Weights of a small GPT-style language model, trained from scratch on English Wikipedia.
Size: width 64, 2 heads of 64, vocabulary 2048, 0.94M parameters.
Architecture: LayerNorm before each block, learned positions, tied embeddings.
Training: a variant of Muon for these matrices, 111M tokens, 4464 steps.
Each number is 128 + 32 x the weight over its row's rms, rounded and kept within 0 to 255. Layers, rows and columns count from 0. Numbers have three digits each. The size before them is the row's rms in percent of the matrix's.

# layer 7 MLP up, 128x64, rms 0.162, rows 20-127, columns 32-63
108:174134089142211129133158103114112116155139093086131079140189129081134139153126108142113143104149
114:140117113129153117148160156166121078119125115112143140177103190098128075086126192156119143129116
101:193146052102082121154111131133076143152143158196100128092108115132145138163142144062107104154096
107:112086104124128151168141136088139125071189134105085146134113122132053147069185121184113135165146
101:085157104137161128077144111145108095105131152097110104187142092083131183138167122154152126125099
114:082149133099159121143102088106116136134152114196142067110114111163110175130156094159094172137141
102:091109093151132151120136157146105092171118087156110119102148139124151123206160131095082152154158
104:118104123105178112181134124103144136114171109183117125195133153119122107138134125111137096111132
105:077113173137115156121132158162126131104167127143112149145135175132131161160184176115137136111168
105:084121072109134124175198159102124154144169144134119096129126131164083106121119103123115172064115
097:102117102138125146203126173119102134114182114155111089118135107152117175124142125179108066101131
092:198127096104147154126157146087114130103065095108193126130089117188156084074108170083123107158130
099:104123118070124113190074066094121186115113078172088133104195139126114101162144176132098143117114
097:079100115150149135124121097098081109151119203081097108130099169152146124133178150120142086123162
115:168100061094141070041149099181119111092161144152161135083124176156082120121120145134122162099104
088:140144078063099156080083139167152111191136089132120140165107153129135127108120144157160095117123
103:177138082070097152142147092110098157109159138146104102074150139145113110172146144100064198118104
106:137094062120155095077105147112087162126162098118192127179174148051172149104170192102128132128142
098:127126122087149156059189162122113117065158106192130079089122126145161152117116182108105143180099
102:151136073142136195137071072147130079132082082111133152109199138147122143083132157146083128163146
106:108137156126133186095129129125148110085161149119075116160085129128104118189140085166131134168148
090:150135071059150128135120176126108138125153145172173050132093138137138164125168110091156073129157
108:178086119116128167140142142171134126135135122168145092127070168110095105089167129095135123105104
118:191093073091060120132139093120114057110158187119159108129108152144118166174136121060111141133168
095:087172090162188116062145135171115106111117127129138071134085155141080120152085126225144122182104
110:115131096153155102069112117140147144148122108061183143141108111117123130063187151131110117173164
080:065105096110109153085100187141141131104146138107149079129062173127126154114119070131114124142114
101:105163137176098168097167172101084116126119121136086093140156109094142134135049133168073188115111
106:166108139128141154108124166097124108016125128050148114148135134127111098075168128115098099193084
104:089127182136116135117122111133124085121177179218095103160169130098105194130116130162086154101165
079:072138046117152138137176140153151100069109113103133165158110122131126114193111115134138163097172
106:101102097121099132181164108100132127129121183124123085094086089136124158146133138089177185146154
095:116101130089128091195114163151124112149110126111119080154120141075128133055148109124145130142116
112:100116121136097102117126132162084118164122132155122079111161169216159071165181179167173115064148
097:115170088124129167157094108150178101146173115111172111111165116161161162064090161118074089130189
094:140080105105140096111143120168096163147110125053168134074099102144099063120144117151101183166112
088:098090145178076169127117102110138141109176138092103118156105112125107092159105153170132108141153
086:145102150158111133129124154126185105136139114143093093123126104143197146117116123117129191121130
109:111147129095119115131096140212133144118187170215076114118098125118091121117152130100104152109095
090:092144072112067121169129111124137130152154114150118123117041121124127145139133136137065119130134
098:100111080137120156089153184131099081156109068088201105121085125182154079112102118071125098127138
094:120130088076131099146159105123084075142106082193143117203175149107163211141127159081126107116131
102:155128154154074089096131041127085144144098118092144105141147137145128168146185156112084139131171
100:155169106130066122105162152151140120139174158062149107114090153127124138106100135150105164148156
103:183032110086155163117152156081118087154102156099182117109095157124105118122154092106095087190135
110:131095158128161171205137141085086145131146078152068080147153152114140143052102116102104117144110
099:088103164105116113134163170089088121110110135102096144078186163167175162107170127161124126135096
103:128130151125115152114101103110134121177167120171058152142114088129104124163142131132084153063175
112:104101081180099152122113099084146117072104084178134104154115091180176149176116104129075139169085
091:121100143177137085131197107118130166190094204103139135178160137139113123159172119090186164108101
109:134099097089160135145101127127132124119190131075155141148182116112104125093130115138134175108100
100:131063116116146112115078127144164160141151080143183104154113178132159083070154143137125120115111
104:130146119080112118131152177135153167101116111152138113194088159126164180136107167093144138099186
106:061100151118139130056140102078101143131148152177125126177099115146108125150106133128148154051140
098:105150162185181152109128142172075141095076137086100090128184123154170133148117122124098104100179
086:082100162157124123165107153053113140080157109136113060113110144069177100142098117138192119120163
095:127135114127161126082187143161125107120105106152101084137138139133140092098163146126161110042128
107:122159148113161184119138146124093147072109094172122185187113080195122133114151180099133142078123
091:112134170084106138136101148148079123202119105124160125141119138157135110141144120136127119104143
085:112163136125123107071177086089134147142136138146103108150155155169154181105138140179103192159153
098:117125110127109115109117117149135077129173156118117125063105116108114195056133122139128166175127
101:147085072147122111077136155144138140090169103148155124151093115148121084154158112123060172097165
103:129116119118178206083240155155158148105167142145173151123194087151151104112124143103087078073125
093:120156149116128157133139153075139181145152048133130049076108088130125182080164094156139082144172
081:095110145126165175108154112187143127128167124134135077127157153100190124147112105057109091113112
103:147086105126150071158126150082120124113106160065131116162139173165191149096123136152105125137166
111:145163149183131162155134086093121066105117104105123106083130112092176185116185182089101119148178
101:102163146137109184137126097082078141092133162116101098160114093104144144152126109182093153140168
106:108137123063155202192161134120169173126143115066142105156175094104107165102147184119135064133143
096:104074137109132097135120120131179105118060119145076115153183172107085114117143158066167112064166
103:110085103070147146144127138081155152176080131130187115182100144132124108175192129124131202111089
105:134081109124130145204142134091101172123128154141120117117150113075104177150095148112151148202192
100:136105061154135108222194157141104152140107113127093097178107079135148153143098131192176152136159
085:164121144133155153116147117111138099158160097094129150150153141130132121089190133086149058105113
086:146118126130124141091111157115127123075106125185117115181112068138108134140137114176114159081147
089:085135074145095093134131138115130143121148103130160173111109111121138113175195161126101163172083
105:090150133127123144140171171108132097111193192155114146080095137071147152127099127119142132092184
108:176121066105115103101102143101105141104138146106092154116123177072122166107129162128125165191156
096:136123119148106105145144183068099123070124143103101129110174134162123106108104170158142155171084
094:120100145079088158105121118187095115111156168080126119138109135116138161160147128115139127141160
096:138096146128116122172119148112096121104113088147125094112084159107092117146153105086174145132130
107:174095111148169215186207101100124095098154108117117120098130084089081088175174107144138125117140
081:128133138163098159155209130136123144140170126128128164139139201104137166128131125169163102151145
090:089171073153119192120160159152112149109127125152096127096192092119152150133065170139095166093133
105:142102101123115149128178177120120122145022158114089112120133122139127121179171161150100152157165
088:147053126145217154174151149177099133083106083122126091150146088108095149141100132155116152104183
108:177134156178178132150111132084112090189109157151128091134085092185140096067115104154132108125109
109:145048091117116184095115112108104085113102182094113087138153132182158133152174142186142102179127
105:106074159145094144119118123136081067071148142102145126132129146181093186223117133149102143083152
119:109134126064150130127130133103110103098128115141155130170074151151098200105133175121122165136111
101:122109166116193099076115170128102099118143140164053114137150144148140115080157128150105163146079
102:152070080129169081169168114115191138117146178131209101168123091159163143112179112110139118139108
090:119140083128105116156088095161146156132134102113092174087104145174148083163150126122077159157091
098:137111101064187154148198113113153082103145129130189108164192134150117105076185156130109169121142
103:112094119100191115100109199132089138106155217103151108115088096196104114108112143168147168163146
106:128137126165136138143126118139149071160124165141163109116122111163147175128151133087116090094156
093:118108145151127141140105122134073102114113080112124112096129133139172109132191130150116121144065
100:117106107110135130115092073098146073164165155105106132134133135130140111135180120145086176124191
093:112167134131116183117117176184086137087135098124103103155140106138084171081103157076124177131139
102:071148120162160166122100099105094129184092034132143109125147123136169159145135115183151125053119
105:039105119104121101115128098080131148124133130147140096136112093179163125156111148158172084147132
090:194076109135093154174147107093122103112140147078024133101147165127146133098161158121099142120166
110:160104150168126103201173102116073149131080095142148076131082114073117108128155193100116171139160
103:124146167198246118092123124106139167125108148083118139163097157149138118072146185103173105116162
105:103112091154184167103128175114113078159159136203128118120088071091090129138138130152130116155157
115:109084155154110102085145062099145093151092149103135148090144118191145100148158190173081101120105
089:156159134181144146118172131114138132138112110114098147091136129150172150101111097138096118155128
095:087109073185125119182105123100096160106146148113098154126139121121127113079116159112123149156142
# layer 7 MLP down (transposed), 128x64, rms 0.209, rows 20-127, columns 32-63
107:176114165107123132092152143095153044119115122149167113034063145200119142130122173159157131062099
119:183135116110086195162142142150183052098157122083153146147115113102086166126160180158058124149123
091:084103080116177122172120166125057134108125126183172104129082130112173103155121105102089190098057
096:128102148180196135115160116103156066154121141090162151117095067140139160117093155126123120129100
107:034218064105088119160144153058164113086143117106124086151165197167098147203099135141120141118125
114:124137090135103079102191065212135148146148170122129132137104066105160127108170144113135130160033
088:096138086102093113115190112162163103104104106131089107144138112133149121120150094113130101173098
095:121176096138110153120124216114137130074078093105089141087135141136154170192122154149191108108144
099:091173088096126117105148142098143214148068047093123114133119147162161141113198110126165135143154
113:146132070105127122115094102181089120159138103132112179097118146099083129099144100071189162165125
093:169113042188091094106165146182154144161116120099143161126128158115112112149152155120104128139090
104:155113189197111049178119153124116122122113161124055132111150081169125164177134155140130128154086
109:141164131084177067125105130120145114129113127097147094142088159094109133108119132127107128115165
090:160099110154126132129138135163129142091095030144177138146176134126135144096066093096117091150200
109:102144151172144090174110142125034184156140160113170144157130111155143129103167129121156077143118
086:175131143149113139132137114045127091147137135091103075115106097123159120162177165128116172147120
111:148167158198140149058119138140135114130172129149153117143082111159115154122088127142151058154157
120:145169147130041170161120116113096123108155175125106097091133185115144115133122102169094080188087
101:118121085116144145147108164133096123120113105138158151113112090092081060107155152168125130146194
103:182091163153125122081143159135080125155164110078092090142083124130116090084117124128171125095197
104:145144142122179146128113125148143130123098054121179093199122135129102101074128163104142047124149
111:105110196129136131120130163123135176121140144139127154103198096133082068126089128172113194114085
114:177177170097139120137132125217108115075122172150152104122127113164099117141133125083129116099107
110:095085149102145139139142192091129173075134172148085115184127087092172088139094125162107098093189
096:096110156097084188177141125142137191144139119135128152116120140137161125140106111197097139076158
113:120077196096141103107128117120091173133153173051146121123183127186140146102114105104125145093114
083:197142131140095098143128142169123143095095102131088067123145146136072135142141104176105147095110
083:174058168117171162120129096087142108131138133166153133161034125128105066074175183148154108156094
096:077075116153115165108156156168134080137105126169081091063070133161143100131096126209145136118098
095:128148124135128137133108155139114088062092153153172102102056132104147045149070074138116180198100
100:171178177101078177146075109143130116058140106153131114072171151095110118129130092151110086148109
106:108129113119112088094127180165094086089142079171147085160131123094157151177118137113126145148114
096:151174093112092082115091158112084108090123144100127102118130165144121131209076127110111159151150
105:137119112095126123173111130049147142153105086130135148123145119128153121129081123167052131124202
094:145174145110165046112187163104080157165176116106096167150134155089101084170141134160073117111152
101:141128093065131143156135154107127104133068063141150091167164137143158124156097121055121178075109
084:140122125137120061130134135072136074196114098164119156107089128148126166125137111049127128121094
088:142100123153081131125127157118155092076122127141127182107131078119117102156114124073153140231127
095:109114144134126132086108095119149142170099163089178121153134146105143172135114201090078184083119
093:118108097088079131192140160112147089122154155183160144076113087110135136139143112155113110129070
106:121146110078062110118173092107153192115058156127201130091128128123136179142147152111168085199078
089:147161093132155161147121181086088122168161072168132131084093132186180070095132115140119142133097
086:150089115123106160151099132070152162140111169192184074132126135079116154107115159176097127108116
090:151151174121148095135134114075073105130142153140172084151133178142103160098167114082098095092180
109:102154161175076092084149070097145193153181154070100143134130125152095135137151119140118107108139
117:131148096120108165125122099169130165138128088103151118164161128134088126159061146167184177116071
091:127134129037110105073143122116178107109159158152204119170091123103109138140166131122108143158133
095:135136107097124168070139090149106158152129152101090152085028140168133071142130206191136103097137
102:027051177133132108154086143162150110183106112172128115164148131159149149060133130141090093084110
079:091117117212187213146116109115151133123112129145130080150154155109126198185082156117140105123114
106:126062095123111100182084112157123091079114138126128102153181133113140092121142131116122134097122
106:106160180087141083137128160091088097148098126089121156128114102140095139127160153194043138200122
102:138105145087153051145118099164123052149142127121154085097151138128215162150103172077121152169168
100:114153141158106152145122097050068074091205157132127156134146102144122173139161147144124116097128
102:127115166180154149070115131146125179144140135097153148138095120125149126224147170123124153062141
102:128133094163084128136120135108161173133125154159154119177119125135091184136119161115048113117111
085:182172091089112121108110077124148151179152140083146112140146147112184101080122134130141116107100
106:169099075112157199113155105152101157148083085099145136147122106128124178127136153165131127084129
084:136139092107086103136149166150119090104106164094137126128165142155140140123192159117038123210143
085:118138082072162058166125179129122079150095117110136125105172129121156187121121074195155063127123
100:086142146101112105096151103151151112153060134126095113055162186102157136138089183195140141163174
106:114118211103173141141119102154066065160085108153135079124154121165171101094079156089210144159086
097:120135093158163088105170176069134154099137100138133110091184208121131171137141125077180156099156
097:135123099111122105105167162213134138058139160098155185169079146118124091159097078099158118162136
084:147164162122105104066142138160109152097182197083145180078096098154075182164103097163133111120111
102:190093142162187105129116087183083154130143163158119142146114116114140054098159165102120122098088
108:057158163054134133143101156113183130124143163169166092149161141110143145134148088099061133163100
090:153084149187126112095169154126087112145160122004141062148106085086155107078117191141149130142205
103:137109165099182205158068163111116146104145101157160094125078129119116078127157075141114152161185
103:151150133155143117082175175156124094104169079159185175048065108157149102141082149135147086158123
089:117057159139107130128128119116157114166162207105172169137068123155103162129123182092088125135092
113:142168122163160105136155095108089076089124175073132102103107091115139059154133132122134146124147
109:172109189100111192111122124126057111155163155122103097154155066112095076086130119118147120146053
092:124124133140098037141176132164087113122163099041112144097082095095156178159121144120137127130139
096:047100097163128146111150146150132105138183100129153120162128153169144135147146067071134142162123
089:143163134099129152148115128163085165169174104122068097141157121100049087095078145179191103117105
095:137115081145164135152146099063123145141071141140131131162182183138121121148186135161163108122084
106:097145172090144171185116142092165106139191108082161137137112133205097148174139100086163109093142
108:142143049112131120115109101122159185102091108103104125107114122144128100163120118189152178116217
095:156113122176118083130150132096168169154101130125084096150124071127127194141082101092197123129148
089:071093168160137133106145073115166166128142163116153142145126105114134169099124123131088105058135
126:170165154139104212153127131130172061114126115110116116133069133083070137122126074142068176078128
088:137176107080143134152108152156090114131098164121144155113099102076123096193106144121139084054120
088:136143101125092140156117138114179151142125072163127061187139101121097063121139138112202106125081
098:156119156095117104107135080062095199124099110134115100120131133126178161107137164102095139072030
091:145220149108022095137157083100153132121120176142162118124096141180086141153160161142117074144139
110:085091146153129164108114101074152156151145142117099081096123105155119142209134165107118156133111
131:099108134111127132142117112141107128119105180123145166075134115111102145105205093074120175144168
107:115101152050130200073131094127143158193077136127140060132158133144132106098157161132106138092166
115:112086088202148121154079132133147141163128147157142147125163109108151154116080106116109191096142
104:128179177140118072102130141134137105062138106145113123127131073105139140121086108124066144156145
110:149131148126115150098151127139097184147176104127126145109124192148083161143051106125086117087121
101:106097116132162141143152143111157051135098169167112148093190123150114140165120186153136134167129
109:130121120147145154111112076124125138099169129142144137160113073155094151139155083099151086056187
113:118115170098076088168081078121193078105120154099112148092177150177172122203149136149132150153140
107:124132089172163113139106129153073064163120151118147133113129140158169127092123114145213070116118
093:120157086131141106128158152109156135088125078157109144089154166060170144211145124134143096168167
095:129151080110193129155111138102033165163091111163121160129145105177162161155134124110149093113073
080:148124102164059097084102108163153124090104136113143104117159164134123107086122076141129135127145
086:114055113134138064122143139121158167146137183145162146130113137073088111137148110075129161106075
102:189069088172138139177166184083168104109145161096111079117093173136094135086120107130115167078133
084:120099196097124106154067081113089182110100122137133096095075144101107122111139200159127137160117
103:094103108113178109104114149145105162135141157111095152127129110172113166145110185093136151071072
109:160104142147168144141103143109131116142075081115095142231135135096160158137152139118130047135118
101:183142137141142133121129098118128173160097127126141147087154180077166048121109115106167157124131
109:085123120181101068158178082178103092168117173147080123134160112078109092154110123152114140167160
086:105139072150163088111122087126206131147120147113107118120123124104120104141088140078162107104092
092:125105153116127175102167095114175196156153130150085143121137096098164113150145109160138147089117